Weights of a small transformer language model.
Size: 10 layers, width 160, 2 heads of 64, MLP 640 tanh GELU, vocabulary 4612, 3.69M parameters.
Architecture: biases, tied embeddings.
Training: a variant of SOAP for these matrices, 146M tokens, 4462 steps.
Each number is 500 + 25 x the weight over its row's rms, rounded and kept within 0 to 999. Layers, rows and columns count from 0. Numbers have three digits each. The size before them is the row's rms in percent of the matrix's.

# layer 2 attention output (transposed), 128x160, rms 0.0835, rows 117-127, columns 0-159
106:505490546489501460457506493515502506507536542497495529497505510487505482535490477473503513478569521475474468490492549521464540479530500516566488501530473493523535533534502522531504490447457516459504464520496501506484503464491459506497532476477504505485496486466486508449481481509507482495480528526526535522499479460525495489520461484440519531531512464515524488517509466476498507488492491482453477507517509480482522491477482528550515529490457489545513483478469520489498546506481520
118:478480520494505529494471504461519458492533492516489499528467436521564466483461505488486533490486498508553467506513516479525520515538510498561480512548500518507495514489460501537515522502531490505558506482484483524538492489498528493498507517493470497479460486500516470480510517548526464474529473486480494457501508495514474449493500486541493514492451508492508472533493546504532511522482505475543476474500498494450496493510546481508483480504461556520507483467464493540481498474523500
096:443516479537487452502496498538486513491494461513501522530524504517458530520486506494514513507470503529523462491505510496538494457494476471494435477504522479493499526478443535537526483483467504513481458470511521496492480478514513506464502540500530477537506470482512512544516517459496474523482522461518519445493487521497545541535506521519510518477521515513527486502499481499483498516454487512476537484553472459541483502491486546506539514533512483476526505548490530459507481486493485
096:518527501530495484477461516521444507522487491485540480508509482504515466518482479502508505566566526481442467502515541472518493519491499495513482465497522461524531478553474456519497452494484492470433513501516515479453463539494511466460500484495467495542519514488475501517524506494473495502512487518504500518484518559507477494479515509520501512510511506498472503443560511555483494483516522526464519527466504519499459498496529514500468508525509485511506503497492497508525505472460468
100:514485506505491476504507509543504523504461530500488504456535485472485539477491468537512484487498529495474524511457522536527499486496470510512480474456491499483500489458564485456471474481461518506479538547483482497506502474493496492527497525524493509508556519529547512501485484511502511500483526468516525524513520502487508520466488540451445494498539479464504509519471500496463487463533502512493494565496539508525491488556478485520511520453535506466474515496561475521515505475468482
115:477501508507490509513484504542524581486522520527519502484488497524503464513521533499505527499551475473426517497559530476497499499497501479482527507549514470512503512491459469509516503491496476534487456469545467518498476508539513453483459483487516545493494538464460504493497488530527493487486506508485492504444521477502491470478513514506493536518478485517485537489538460480505508525508475483492488489461489486477504543503504522498456517527545461483496478489459499534516528478516450
108:547510517474517479520521482534485519485463522461495510476550536485459501491502495536517482465512504482509480458488509495512514516445472493440534492502475533522503490498527508460474493518490481494465523545482508467448493526477492503519501492509492524511545509552492521461545455489525524513476470514509511494522539533545511495466499519462473548519531507522493491488510474478472580482493539505490513512510485485472495519506503502531481485491463466499480511530539486524503486482454513
099:524477488485512542484476512461525486493478498507475498501509473484514486442496496529490471482456481521545492477523451494501560507517494507589515519493509522508500499476495484508534515551502501468531528482436441525534492506497488482508478522523490472488546479497542500531509500502490474547525471500502517552508497533480498488486496489549498487497519550470512430485501486482490510498499548478518499510527462495490500490477539498500514467495478534500465493535476503500488530471512481
087:508517487481513468485476468515476487517475495472512493466518500532486501494489449455527498496518504541496471516481538494462453516483499526484457521497486470486473502509533499507473462471510542504439543543482511467475500518503436526486505478540543505529530508500485520525520498514486501519508492504531528522489466508522548526524524559511479468486521489546479520491503477508514485475502514497456505517527497479572485522463440524478489509494505480501509513517530548469539501489496488
136:507486496483517544517484511468487508545512500529496466528469515500524490474486529486509505496448501517513483496524467519478522506517509458538495506493566478505464515471466534483490536540492479520564508491497468534522501496507536496525485513504523485488501494504484500501531527517518516467535491456483480442489480525481489494507504466494500516490514496485490475571474550475514478530462520516521509460456493507460511496503513450463491477496473569475518490443497495491474498514541538
099:490528516514509478515499531474522545466484462504528507487527504484553512496467509510454511533486472484537497491476517505528564488522487462504537475514463467519491539508493532529507526554511470538520503501550488526519488481495522505524502537496504505472489506492522453518461492472486501453501493493488523465501533454458498498518508509472491526501471478450493498502468511514523522484486509505478484493428554498469462473507516533453508541500494501530502475498455488506493479529472532
# layer 2 attention value, 128x160, rms 0.0945, rows 118-127, columns 0-159
110:552524475555477504516494480493498518477450459493508501474551546477454525464531492477520462486488512493474521496484504508456483540493474528493519505468532470480503515475494486449508479521490477495469496533515532467493477507531506490524503504500562474508517489518504550518516495496436532522483530456501500521483488499524498493504491509491509482516535510506514536493478465489522486500533490430474476501464490530544520499472471491504531476489522461502462516501515546457483511520497467
095:501470494517516528471520465487508478498516532516492491470478478460515525468493539526486486501463503496509514517520498503496517517503507544491548525479430504510462472532531486476477501517533474476462577493521483507531494544508524502515499511462450496458532535484462522475483522493437491495560537511500481520525518466486529537506529501480503506502465477508496489499485506499500498476554512525489479491445514529502497501561534477496502535479501491501525458471512460505486481498502496
095:469463514430516519535512499482525498511497526482498491479500515501476510501494498466508503440545519500488499517487483520476503480497452499483498535495483542507522485487512489485503513512481517525507490485524472525518520491482445531556490500536498538489471502522495469491510518464560485504492510545512497458490491419487508492509501493459478500473451450509515527498492492481488505517446459493485517496521520505467570481518458496527515536498520492501498521495510474482524549560478498
098:494549492495544493462477510481545486495534456513525500525440515536533480520476475522531500513484445513501515485529501495511508516517496490531478471529538515498499525532480509554494524496524512471542476476517472501479525491524495516469532456521507466484435519474509494487483501480513490485511459497519480503507513486502495467476502481560527516552485555500512498504530493513481492513511504514512526452549459476460508501474510502482479460499470504527510453486461511466495481486548503
089:533448506488517508511510514468490483526487514503526503499497512473531494535500434458483465528541533526512496536429493492472532470492454516511517477468515530497536482528515503519470488467472535478479465522476502533459499534462482508519464495497482488517458467499501454493479523509532516500456488545485501494499485496492493483503495509523498515485479498500485517476532487511484469470449515520505494554477543545507536449505501497517494495498503546513483535483480488483499540542468531
098:456506487497491513469476524512515489499536482534520507496463474487511481499476489491492522565518509495479537487495504525481475465547541497545479502498527490497499474492503521525547522451472517517553468451547481517566527507525475495505476497495453488502462484463483464512439509460498500459509494550496477528477471464470480498484523475524500470518495496498501527492471525520519468512525477509502520473523505490488471455529462520483537520518523534499506462486476496520519530484516503
093:508545492545481488475491507496480488485499434471498474513505527537503498544487501521518505478463530484497514499486543502476444522527520500457491454497496471522478509474507523462499497458530485525550486527524566453498516491534519505488523490506537494531493478516506518484494479516491507463460484434507507473469474520519492485521481494472521492518529473497539525527463552460523504462549504515515549463480492483523480530493439492484485504497503501505500490487493535491487489470504496
092:455491489471496495529529511520511516532518516537482499500466476472525491539465534501486480509525493487478490522500477517551507466476491504512524493504484528487519485522499510505543551532475467504533530464524480521549497500486545481557509495459428533494477511504493490447468507477515519464508504536483508497488496432480505503478495463502514530499476498450502513502515519495485518525472463541514530470475508496454493483549540490506526522500503502490495486477497434489494535504531523
108:525505486541467489475499477466536458483494433482501521509539479474522523510534488501500522492472485522522512488504514473517471549487471543484528499456508519465501487501480522502481457501527500480480511519496571472470529482515510494476509522485506477506467470507518546493481487539435485525463537455517530562539526523532498502516502525511533486507514544505515493496464490479494500507552505457524472525507506492514488527475517494521481478470503491527478496545511501510481487457514467
095:527480501550475510446491480516506455515500506487477507516505496517469518479517550508506524465490570520466533494523496511500450512505519519475485548515508519469491471471507495479494452489531487451466512505478497487512447508526484515453513490529492506507493476468465544523502509517461477539494550483529479506492473514500485508496513481538515466491499544517526476506474487504501477508526478469507510477572456501555516517478520490544504503480508523492466490494524531477451473497484484
# layer 2 MLP up, 640x160, rms 0.118, rows 0-33, columns 0-159
097:504499499452539536526503511499497507492534486547495473504486510486535511488484470490442523505508479479475515508513508512555520503499467489527485485478512531432481508506469540505481506511528505503494495532507506474487490488527526480468500504534492486526473527466530477520508481528463483498508530484448461555483517530535539515484511513479488453541487489457507488490519497504482498482525496488519491499544493480468447468530446510526527498489481449562501526484494490478538544465513526
095:495492529458481485486564505515545483501545498542489507523487496462518518476520463541463519514492475501509473502493509532510532514558497501475486490498526486509449510518504483515531491492532551478512514459503513496466459513523473483521481446522556485474539476470452465486467525489483466525474515520478504528499507492505544459490501496515538504540492523494476532523527509529513513476469515504487501452543513494486477463494498489455502516497494458515478503537458480510471469512506487
096:513486509479547535498485519515499510517477509519504492531490460519468513499502476446480500498556557457510449528486511499478535540444531507491483473465499520507462512516505484476508465517538465499526492486479510522488511497471458510513509468521485504478532484504514493487477519502502537496496550478499511481489517531504532506502496476503485459513488469458497529541496546504530510493512534461487546505518484499534450465499474542535500511553536526513470485504522495462453509492459467
093:482495461464505498514506512500509559489509500510501535533519530480466550473511520512520489509498505487497470515467482458493493501482476495512469507513561520426477491497478501518456490534523470544484555491510531519450487499488555519525527495499481514520492491493477510490483478510483546509506471528492468543514472536502492514496542498489484497498477496477467507531500526447511529490429523495536450481511523499511478486468472487446475506505524489490466473462492526522503517528499475
099:512514519516491552524478445500495457496461518513501485513499475523507516526528480440474523515510483521510529509548504484504463522505523502472499495455548475489506471500538495522505511487526488530482494494510501509476475492526477479458510467497537492506526516462539476439476548489487508508497489525488485453501538532513492491499510494500492514484480470509507548510484473520488497485451511497503521456490474490536508500551473501537501477496542428498512524517472524520439471488527453
125:511511491464507551515490527520497470497545559458498520497495483495475489496472486518517551525470514481521537498497462469531541527502492493506495519478478487524494504466495516476501474521472469526515519521483506507515500511490502507494555489483506517535529469501467482486500463515513472478486570539503535491464514531521468495495519527495502503519530478523465521472522554557483518529501476520502513460510494486473477491529522505511455505510532548461510530518509542522493473515437548
090:493469553465507521506498495486479496518511479518529504492489555480509503507533525522499504475526496538469505509517474500473542511525525491504478519486491481524495541495537493441533537497533489488493509528463497521446496506506490486452515485508492480491519526487511503517528505514490515507523534496510497518483482511511539456504495487458455456491517506520473483503506499505488570520462437492479549524530528499507471444534533469470532473502439482496477533543515502482470474469490532
103:435474476496507499514477507554516488506528491484499540512508476511465474521453549509502528518519515502534561522495534495536506504524481506491491519498471465500467527455465462507511467510454498508494506503542492474519513503474510516504481465510528517516497508508486480472476463500522498505464562496470480487484505503532526477487549525509469532462503474520477499491502507471501489520483471480503446510518478493579486540515495500479521520524506512506511538513503440503524485467535545
098:499499488467516465473510495513515515537512460507502508463498491496534483498517488495505507498500537501507421517500503460509480505502472500537463478507574463462517494476520507524490481487530504465524484500491504506485488520498513469503541452526485442486511497481511504525460474542494489489509510492488460534495524491479552486528547514466519457524508513526494529488457468504507471556550463493490529535529516506475522495492494492526501557515467443503522508505503519507561515513491489
101:474504500490500480475488515482531493501486534520522491501488490550515481475448485465479490512524498557504523473555508461508505519483497548499500457501509461461474511472499495482540519466549468535501508512517464518511523462496530523495518500500496491535512517586506530506529485520509497519454511520481476520514503553488481520467503522472521513474490499486454481504533486512537523466502514464503497476540477538507455459518497464544465517496523513471503459499515504512500462532518483
091:508477509458518496448477522503541510539492474557506490491523508569500523498483484521506489506468503512508501489489543511515488518518496513490512491484484481493494472514513479487472496482516482462486501489485495487479454479499517516502512476502569545490552479510456514490474497525479489483490514483470495521481554501535473521502515487450537500505461480501474520499551468573455465482482475467535520513439496500519498491495510499520513556497507468479515448445496504537496498495519499
099:480510503499466489558513503514474501492532534508518486531508504519537531544518493490500542510492473495491534484456502447535519484500549492467524493463522470487457483475527531512495522516519505509511496523502486511461531524486463484506513478478501483496484491522459468521468568528507518502503514472481466513486545511478547452469511490509533459472457517517515539519549491509512494493504498489493548458478540530490450500504467489501501463457513474490509462505482504508494509493547462
097:457477481504469516485517490522470451440488491496484477476477514496463512521515530526519477523521514485525515485493498511476517469507502508492490537511485523518485526494499508504461503487512518497554533446481457534485481537512489506518537517493459492494530498518534468499517485456487498503477491565497523496482508516469536512506481478535494478435524488503499494458502496528492499456510466513500510484584477468508487453502487492474504489521472543468433530509504497499488451526523513
104:503492482499501507477500468504451480479495508478467534503484503502476495470483496545500487499522501482518491514486519420541519463494469503497476495519489504473531521497490454479554489496523496481480529498479435450544527518472541524462470497514515472532534517505511493505504467483515521496525494571541487529490518489490508522436529510482521504499490508439490488488448500538496503473545525497481459500488499508455483476489563486487495498472527493499483465504475513489475505517494483
093:452497484493528489556455460528500502520497488502496517514512526479500499506506511525483547516477500520530471472494536524535503484478519527514518480526453501471503490522478497523466501424488489532492486479495516473490491529514494472494516522528538506513518496535480484510510494482520522499518528489516491480484494547482473521464515521496452505443464470539565519496555470525535471465518526537508496479485499502512508510489457504519493433453544459492485487512520533478497516496518481
096:484486502499487492509467471550537522492490475455471511564535439515494499443481479486434446517495477506503522483511499501497503466484454493509510477514447479490456465513560497495526491476488531512478477499514501500469511525481465464517543483529514499483511513499477494536511467511487516542503513513506515520466533488519504531476506518475508525523492523488504535510555489497497463468514531503520472466501484491537515495522465479503516493483486455536502479485530499548542467517513495
100:520477489495471495493517467510515505487496512505536464547455487514545499515491540536447505471453483508512519545481493463504500506522489452524481466474493485504503524524483470476531499490465528496528535455503529504477476533514548533456488541501487500508511510500499510512485493549507492542473533493508483503458511495538482481432480532471532491512511476519535506477570535455476484512474495494500527507494489529535487531525501511508507504477495471503505488495511518437528483464480516
108:455497496554530503498513506514539489535517498481493517508527467473530503513513446522465508531476511537529537555493471461495507502504506509508501477480496523470546488509536481487525479475520463508508499486512529533499531489522479491538466496464499526483511493518464552508482499520506525529464508494532498515464495552478537529486520479485482501512527523482462486448492491535468458492474515520433495480527512490500475474521497499515503504543451491514472538449511517498517451493473503
098:497479503495436525503504529491454496524455529487530545508467473498493517447531517476499489495480514502517511503547529474481498501484455531505515489536485475513449587492484502512513507495510465519529503489491501543473510509456511530452533493500491479492515496518496538499525523518539491492537528543471517508474448518496498489480479483496468528501504480496498561445487505520499503516495508504524492524478538484467455493492532521533498523486515471471475471505503473525445525500512506
096:482492520490513476506509451486477515505537486509469495524505484538523504521531482504471495493452440495529539510550480528452518507503478524463505485535478489491463463508511532470543529508482488499475465477527481494431488525475492480492478490526480492528454469451481476492486514510524511478512528543501472471480496476499527495496471522459475521530502477514493519505511555476482491467521540543499485469534513542494547484515476473480453485493480497492526497523458481526492510513532491
096:469519504507564511476509494540492501480522546508476523502535465497494453488553476514477513508486534519505546523523519506474499536506516521505477479481477529448514558508530501498517516513528487486509461476488476512481481479515497501491514504533517511501514518468508501520489502534488517526552511538503485504499497535530465494479490482453476521558471473537475541505519536441461483512496518525451488502505498484486479538503474468556491519458493457511500486448474508519510518490469493
110:514488530545493491499505493534539519537532479517484519524523460535451523514489477489500502505496492495516490563466530510517487514504484524468479474475485481499499505494513486479477463502525525503484471534504505511474519490526521504501535475509501529478494515485474518505495516493466507497488552479522457507534464450514507503425496502482517515527445514516487516521487482542505517496485475463448492539529542508505559540485464484487516505484527470529492532471478555528474489445500529
110:496521525478500490511499492504525533522485507511501489524502457533515503510527484505478516482444481506517505515503461464474513528522491506512471456510507485508478492538429531510469476493494502486486508453519506455478516479441537489515458442485527513517541507484507483492500532486503513487526507511517508476479519549485488457488493551475487511519505495472492454462544499509434515550521516517491494460547515515514532507533511492547525512520539445508543503493528512530509494510474496
106:483515482518529516458473471509521461555495492503533486472494470489485489503524489513481512526475484513480521453526465479498559520504473518526496505517504512524500489565461485478492496480514503545500517533503516504438494542509508529485488497517538499494490519457459528481496561493472500482504522516464510499496509549482504458494553503473467510544541531466493529483488500491463465514491528512442499472506484475488491540517470494493528512539487495523529495480538502513525503496466549
106:500483562504478473502486519476551481527511535463517473502498489541474524488561492527505493475475493485506460485514441495514480529497503504485491479468506486504472520515460486497511527500515500465497514510444520486485509514554481483470491465497537459492563494534477505510495469510510535507488506551491509519460497515516537525525495470481490471525464511468480558495488532501496468457475502521496441476491520514539494486498459495476494554504522470502534472481484516533523499496480522
105:513506533470469521523547503536508524523480520521487478509467477512478441515470503460487516469495513473512516489464453501491525487499465514481498497470503474462435517487538507482513508496535470525510533513471467506526511520485478517451498502450491493513489488541509492499484484502508490520489507463499431504511502540514479479473467527484551513471554454532489520520500479538531506528478524530474501507508489522544474501489542497532503513497496454489529569492516513503498510503534508
095:509494488490501531538526482504476456476481521496501490513458528484488525493489535475507468463545527499473492497535460521545479510481539478495507560480498514526505521477474515496489502508498531511463546480493445523530499517447521506547506529506458497501521507487529490526512502459532512484500502511525498458532500448456496516521514504485500525470524512497515481467483522482521524546482536568502490513510485493489529483531509510490506485490466569467488492499498495466457545507533529
087:477514530509467551490473519512529523470522526497520521482550440528497478517472480513516494466492471518473494517494480522503499540482503501491477484496483489475460487519447513499554484500503500501533504495524520487481463502510547501469483460532538517476516458492511498468475500499489546514497497516445493519484513507540452514462503478488518455480496502502433534508518467499477468504488516461512530513505520542487494525473516465520486519480504460542521542477493535515511539454525477
087:481520498504507488465464481532500522517487493511468522518491499489541497495544523530454524502491534548488509512493522448507535528498454538521483481483528500428523472494502472477530497500502485497503451514462496523478486510516515501472535499517518504525462518475463530484467546503453476497464515492457507527499516502500492499483453497475486480522507449516455508556524521511482460494490517482483525535492477513562489496537476467495517496510563477513514469528526533501505512515514494
106:507483524510492521511512459475527510511504498480522472482519449541533484525523514483480562528470486477527475536513492492502462513487497466487456507479532501456505469476496500464527479531474507489501504498518526528489446531503478455473491514512477496490480510462504533498476487568484503501551491540510498528481504509516465500534516534502508505470483481491516509498542453471466502523512481504511479476457500521482547505476470465477531456485515451528510512525505549521533510453512521
103:445468493544508472493507528501531538528495510516492475477498495509466513502513541508493493489470502491529512452501504422470530522530498496526479465515499451506431447506487514489487478500467467525551530469515496506504491484497494523496551474491524520486506498510436521492488512529504499525466551505483498525497499470525525505483474528508525538537438515513507527473517449504487481502501498523493485494521508530489524508501506461511511548495540487530484514502525498506523518557477510
093:495436491495541481503479478490498453472471486485469514491537471534488520537484445518498507517522481483522503471480514484502492469503529525516515504511474540493509494528522474482495487518451500490494480447488466493471472468486533513540485512472559486547531501528483475502480448493504503496495508541471468482478528526513510507513486543523488474465529493484443515547451538482462493484511506514521523475509528520547477524511479483515528515467513486487498527545495525513472455516500511
108:505509494501508456498536509508519510471542458505486482513532485453492481487522505528453521508512546486471470501482478485497580456540487461519486485467498464548473573484500534511533470523503537506554445490522514522507536497498448526468526475459483508488508477512481514521494460526525502516520469480490499518511515457490526461541493475502514508468482497507512560492497503493528512465477493507464530500494513514460513498504493487461511508520483522512504522512491468487500511498487511
102:529492505486502488490475483474531467543485473466523514465532468469491521490505498450501498504506524505525528511508529471518491527509496585512494507557483522482514485479547465458477501517543531464512483491513516502464533469531519472519501468484512504500518490542450503483497495482483517498495508490445511525489492495520488463502495516466466531533535487553465555498507449501485473503458483508497514523478514503468475495495483529532462499472532501502483531468554502531505474481512499
# layer 2 MLP down (transposed), 640x160, rms 0.0794, rows 0-32, columns 0-159
087:465496431521488486473497486497532470500467488468482527503509465502534489465495494511460507516499495480508463495472450529495492528491526512499466501492480494510570515461500472526469512490537469494480488473506489516501500487451501486536542525470516496502452494539484546489496479517459522504471519467491482523537491444492509497522487492526535490500472489452532508460537521554509491496472481547546460520474512504508486510494541515480490521470536512450492484508532532510488495522482507
091:509501495557494513529493504473481501487453505499475515519504485477533530481462505478530499509519526486499530495501489490464457493486551500492492457525494526507499490501468506546534502551450476500435494493505527471509475484482473452544498507513500528482520481453493493512517498465467538455493493484488514506552506487508490528487530480511465513508433451509535472509522487455492475502495507511542517482514509530502505499495537492515527500504465513487487522556517505502500537510504580
115:461502518555519510465555492544515536494465491499502512518493515471531455517526487526485534525499519470540451507466506555502466493519498536494485511508519508498492472537521535510510528498509505478490495508434454476464533500489470488516520490505504481460518513491506476527535478493523479504463525548485497532493455486512466467526497476465541526513504506491533488492504476479487510511532469489503478516500525532490480505458547479473541480536520524511506486472497441496470494539498489
100:515491459499475479508507547485469501510469552486536511497504496508500494501489481497518452526477499470512512478471442512492485518517445499546511543491484503455513493491500502511495470539506535516503510523534489474468465458513555514581465500543459517497514485482475517547494491508531469462462470517482497491473543506497494495494498476500506480516536561488509520519494465518505541488524519477459497472483484499504534491509479497475474545491485532514489502558499480491464510522493517
111:472490514525509490502560482527488456485499528475492516471492503481492467458480479524511516507518524526496520494483505512446546520500480500523507475515484511486522542480548520512536462533509481539481536535487478504535514528538501499485489531480523492486518515542476491534480484502500507491527481485504505521506454482497502496551530458526483555492462493422473500512476487501472577495463471509515469545460505519500519499514532511513513552510478510522495515489525482528476508531475510
137:511474455523519488506497496502505483520536531483484482514487491515489493495521506504469510486455447484502455516551485492524517530457488503473479475470482464516504472483479520467518500480495464489538518517489504490522515519460524524517523461408498465537479464473469475479488480506521455514514500526502491494450503497491525481474534482491521483506507513459514492523488531534484502509506493518525507475509516510458504488461497529501475509518571484536490450500504518541536547458467480
081:525474503526549514511473478525526519476503564489487525464503530527531475467484551489501477474507540520559528524519480456490504499502465496479516514521503530494508451514516504493536532486461469503508489490501543503507531483556486512504482478487572502480538494491510500463531489484515506485545507490511526517480460483506479467472489463463487520511492487485532508543486484520489487548550507548503493486518486504483511486510517505480520488503516484501505461506508500438438471473493487
075:521432494497496487474533508543530520530548481506476514527497494507461482513537514509498502537506460495524524518567479539508539491484528479486495532518526513469541463487479483460498536502518497511553479486506502504507538521508509509500512489440464469498492522504487505522489503488464469542533509509464464521484462459484504541533511499496507539465469494472529495505496503492452531495470476478461511517540519526493513476493510529467503470514500503531448506503457519539527484487493487
098:520493524505503493499560499493511479496513510473471542486519484471526520471460489493473513517489525501515498478517521473467473453498536506533460528526501483503462534514473499497505554503495514518568486481475510532547492511458481504512473512484517475537496496548466465516486487482487481503495532457526501518559485492480519463491481464501473538486497499494542504497539495528530463492464540535464501441474528487467509492468491506469500515488505468508557522487474515458489494508468503
113:509521512532455520490526501455517508438456528472481480532514500529523500462473519527472493532526517486506477535505510492533438525497488527514523457481493524494435456526484512522517512469507502522527495492504456504471474457480457516515488507485498485493499505519487493505478454491496482471503575492504499472476463511500493492532498532460516463459491526474532511484524433520511501489488514484503473454477531510510487488535498490465535482505525481495481502511492505487447516516533506
079:490541518519504521528510436501501520508479484468538485521516487530525492470524496503502530465535500542512523501513465525501498492481544548549472514518489463522525512506467517496472528492498507559503515515481482491506481473529554465504494521506553521508524501502536507500517534495498490481465476522529521484503451526477509499499478492544503533494498498508485501435495493498470555516480497516553481494514552546527503487573528475508519514509480523497537484494472462488494518492503464
099:503540474507517506564512514505482450487468549516481522523477502482483514513516503545487478530509529485504487537519488465556493503528512509503500479513556498476521495507556491501490484552506508486547465522500491491526475495502471486507473499483510471511505513516476488481511472496527513538526486466513495526520519454460545470487474479500526526478472533462484508517495512541497530488515430494515522523506474549492515502527451500523508465474485525494530467496507533491470513515548446
091:487461469514467493461508469506521497474483508513510509504539532537494473484495467490519477449499509491521536515522457518505530563519462534502476510510514489519510476490532490472499468495514504468580473481516521532450538496494481479504526496479480509480521485474455523510456449515476489479472520488481491528490539488511462509480477536491466468485503498475553518515518471502481494529511521498471542527515465491497502541471467459482532531522477537487513514506542514517483479515514487
112:502489469547484459557490520493532517522483495497448494529517469515475525511504449524518502507489526487457526489505465523499500506476488467509482474462548481495521474482516532457524491506535513498513469531506517495519467468515511494514454528511508491501518499499540490511488515475449500479521483484530517469518497495556475521499522485507498482496475493493527516518512461549547521505511525494502451468545492494514522491439472502473527519520516486532548518507434495512499520494472560
097:523527492539520451511506494437488454524486504486430469520509499521484514508489532532496549493548521547518477531483484517485490504516495503532520485537500523505497471500473468439460501524509514459458517503540534545538514468498494484541475493473454462491472504528500506535506510498504510511504520496484481487519513474450504471481558495496477502539508473445489511475495441513514520483518487496502526491497442479478512482504515498484506516499487522481482476456525488491509515505486486
093:494529499481498502523494497476462490508472542459513480516508492500521497489502505496480444494527467480498500497502490495495452555490501464508499465509526478461502483512495484560518504490478459495446497458513490502556513536529524459490538487485483513495467465477494471537560483485557504473524523500505530468489469520477465506506525518485495499510497517470485457486420502535487499490499521466503554532464519502504485506500512489485517454545484480478502480509481486521460485458479509
081:543478494493508499547534517567498555500466491508511459477491494519518493513511542528485484508461452457505491482463494502513529495517502444552485492460501481485492493510476527475471507494468487459490528476519536516510519520472493508499533538434475481475469537527504510477513489524473500519492494464484486521508505499486500503480504525542513497503467520492489518520566512518455471529449522484553496476495491515495513512490487531483503476505471473504473480487471506473541527506453531
106:452478486549508505505503436508518495513501551476483549548497545540537466524455510504496492478526500527533524488513493505470468494520463506505505520528493490523458487531499505480525457483524503486527494463506452515474508514492505461494544476500480490547472520457482516511496482500511505507495518454477538487501470498504522484511512477534490498478523473484510477514510535466471434536501546507496493506483530482534554503508522514461481491540463484494530552497522490495505501510499530
108:511480476489483516466482531484549479498472531522458509533468455476483507492469530530483484525495513499469523503538551524561508536480486511480487508473516508499504511523514481516511527495471471500495501488499530494533486534505474485494529492511476473521509475490469462486505516506530484481506522566458538514489498554537541528496473524455506534487488486458511513531456496528479536518545499445553500476470520487461520478491463510494486464539472470504505515511516481467489487500518502
094:530576497494505455492490492507505539536523473501492529522452491494508512515467484497494526484500513483459494476462529537521477473525510477527528504526529542493506479544494525527503521534455452508517518493484476449487513488462497484476546522534542519511528526482536448496481478516510507511506498451480501508499520484507525489530497540536520464533463508491525495466454500504506515540521494484500509509455487479490492484515518528498491491469454561536500519456507513510472525501501470
072:466489478455514467506488505520505528490496521446516485488510462496494481491497509511488481489472480478512453478532522521524481542510488510503512516534501532480524549517476495483484497521508485505504486515545480499481548471535527503523526489514513475498537495492499531474488532453490507516508487469505506554492497507507489491527473506479537495494487572577516459490489470551550484479514519552455495500459529551492490512487454492518510450470527519450509471498508513491487523509504471
088:495511518496489495486521540504512513544517432522457502485453496521482510494502516460519553466507485517508480551503506497546494541503484537518531500476459492504499532515517497483491484461517520481544481530485477467506516468474515484534510496486507535490527490525468550491451506511469539496502511531505494556513456468493511492525526500491482545443467484492477528500482539528478453536521466496476505492491547497494510455495503542499533501488517523527482508518484527511464520475490506
103:513505473522468533490506577509529478493452513550516507448478541516503487506488512513485515499499503536477485499451456520492512467548470506516495514485491490498473512554502549535536498510543459506515511461493489520492485522445488485495491516540554495522500478522517511500487462487487508527482478496485524445534488504492515503478423538488489514515485562439505528508517474506459508535474524551471509485488520504510506493487485475470494513508502500510507494490505517478501488484495498
121:481488466483491474496425471481483453459450508488489511463445493506551496511520522512508499472520450482496496425490494520457488525505470506481530514549497476516522489550487512516484456488506484494466493491453489491514484506474511472485525500527547504511504476487525510437523476488547492506512492516487531508504485499450487504489525484491472525528491515467475535489471495515478489533529469530462478496479497472506528514501470471490490528499481546502476486531508525464470471487499511
112:490520515478515494503506495468530481516464474446501457531480509527475502515508518500529453530523479539525481485516474511518488509532442489449526486492525501514530496485506495507524521518531501529490506559490437522556521495541524480501466476513485506508492493482539472488518494505536454469480522491484524524536449484531533501490528455515502467460488472452539477507479506502489502485471470510498493517487537483523536507476443498496498521527497505508510445506476472542471491500483501
096:488504530507509508499482519505504482515507467521483504504487478526503472502530528487458504526535517479508512529472527516418494541498503530487447500468509519497480498490506480527499503560514510519474533482516494540509509564492508465460465540455501446510467479519515515505527485499480482489484518534524489509494456509490541503478505528499509486505545453470503512532461487489508502497500483499496492527527546561517511462461502501460507506559483464536496521485506498536452478478506530
076:517464498560480463526507495470503474480518466473507530490507496512490471534491496489513463463431511491538507502466489466468536530510499494504519462516464503510459523458514492515470505505469510439541499523493504519456496537516526508476521498478505517483536521501490517505523490500501498530486467438475525534527504520478554463540482510541510534576530515469504461497453515487530527460511500477514513510456513471487522531501493518515516511518519470489514511499511486511505496515492493
085:533518478511491456493523486468543501506508485489554484493448485471504482494466504504483482506511470497530508499518488527456493499479499493498547478455553524498501477486475493454470497479492507503493487499549462522497494476495535419511474468452479478504503504521510532519495528457498447480500514457500534491546471443509502514512486516529549491480482498482564499491504444512488495502531497497488496500482537469516479510455496488491516493501504498472449508482507520503523443493493505
091:531509514504509513537530495522472512504458566481534519482497497489511492497466487531550451508531534499530473474514473470482493500494507512500499517466471502448493502473491505470460547481471507477454507499445517472538520517520522483494457524484545501500463481509498487492514533496513493513526468519506513489497504491473452485564507506498523489472547533481483450445501492508525517489490452483470503476496500518485473482507466529505528510496449521460471499536478484470458485507480509
091:500507495442485477475498473528503532476544503468472522449499464494476489453466483461469502479495507485518503554486498497488474543472457474485565528506488530501495558443481480512444457511539496490537489480507495478526495484491508513515504533488481502505528512499532529534508476515477494542506479497507463506516492506502470477526487507497469488499489461532499539496475526484482503512526518466473498516474504450511551489475522489507537484554529512489452503482472509490485489467481519
113:507503534487461491540527555476487425507470504514472524507473519503480502506510486507500493512492529508507490481484502471484503500510503498541521563523476503452468485486504506557546507513475502526507476496422514466457479493499481484521498486505507486443508506514501526507482522539489472481481496490488526531488483474498502493562506547495459508513503528410515517519518494490535500510508523445462520492492487464499512509517528485555523517522467481507504497501485507486529533506495507
102:479478512484476508470493485465515506510463515521506483487542487524485459505495494498506506490530501505541480502515545511554452483515507460521483498528472495497502505471513491491469490503458530511523500491486496487509486488468494480501522504524515516506510502505475478518525486518494498492537595514468500454506484503494487476516518541519482502467491531464457474560483516497448491545500471455527523489479529585494524502503484476455560476495490489494549511513474516466459517493478496
111:500512464507492490511515459493482513470460524510507505459510488506504507502453512519493514496528493481536489487515495503505499509497488522510466488500480496471498475532451544521540532506459497530526515471512500493521524486515524503498534525477507478480568507465526471497470465480468526504516489483478565466515486455465481467569472516492460450505516482531472498438489492454539504507470513546498485512543526477498487472489479480481501482504447478512501518522458498499511544475484523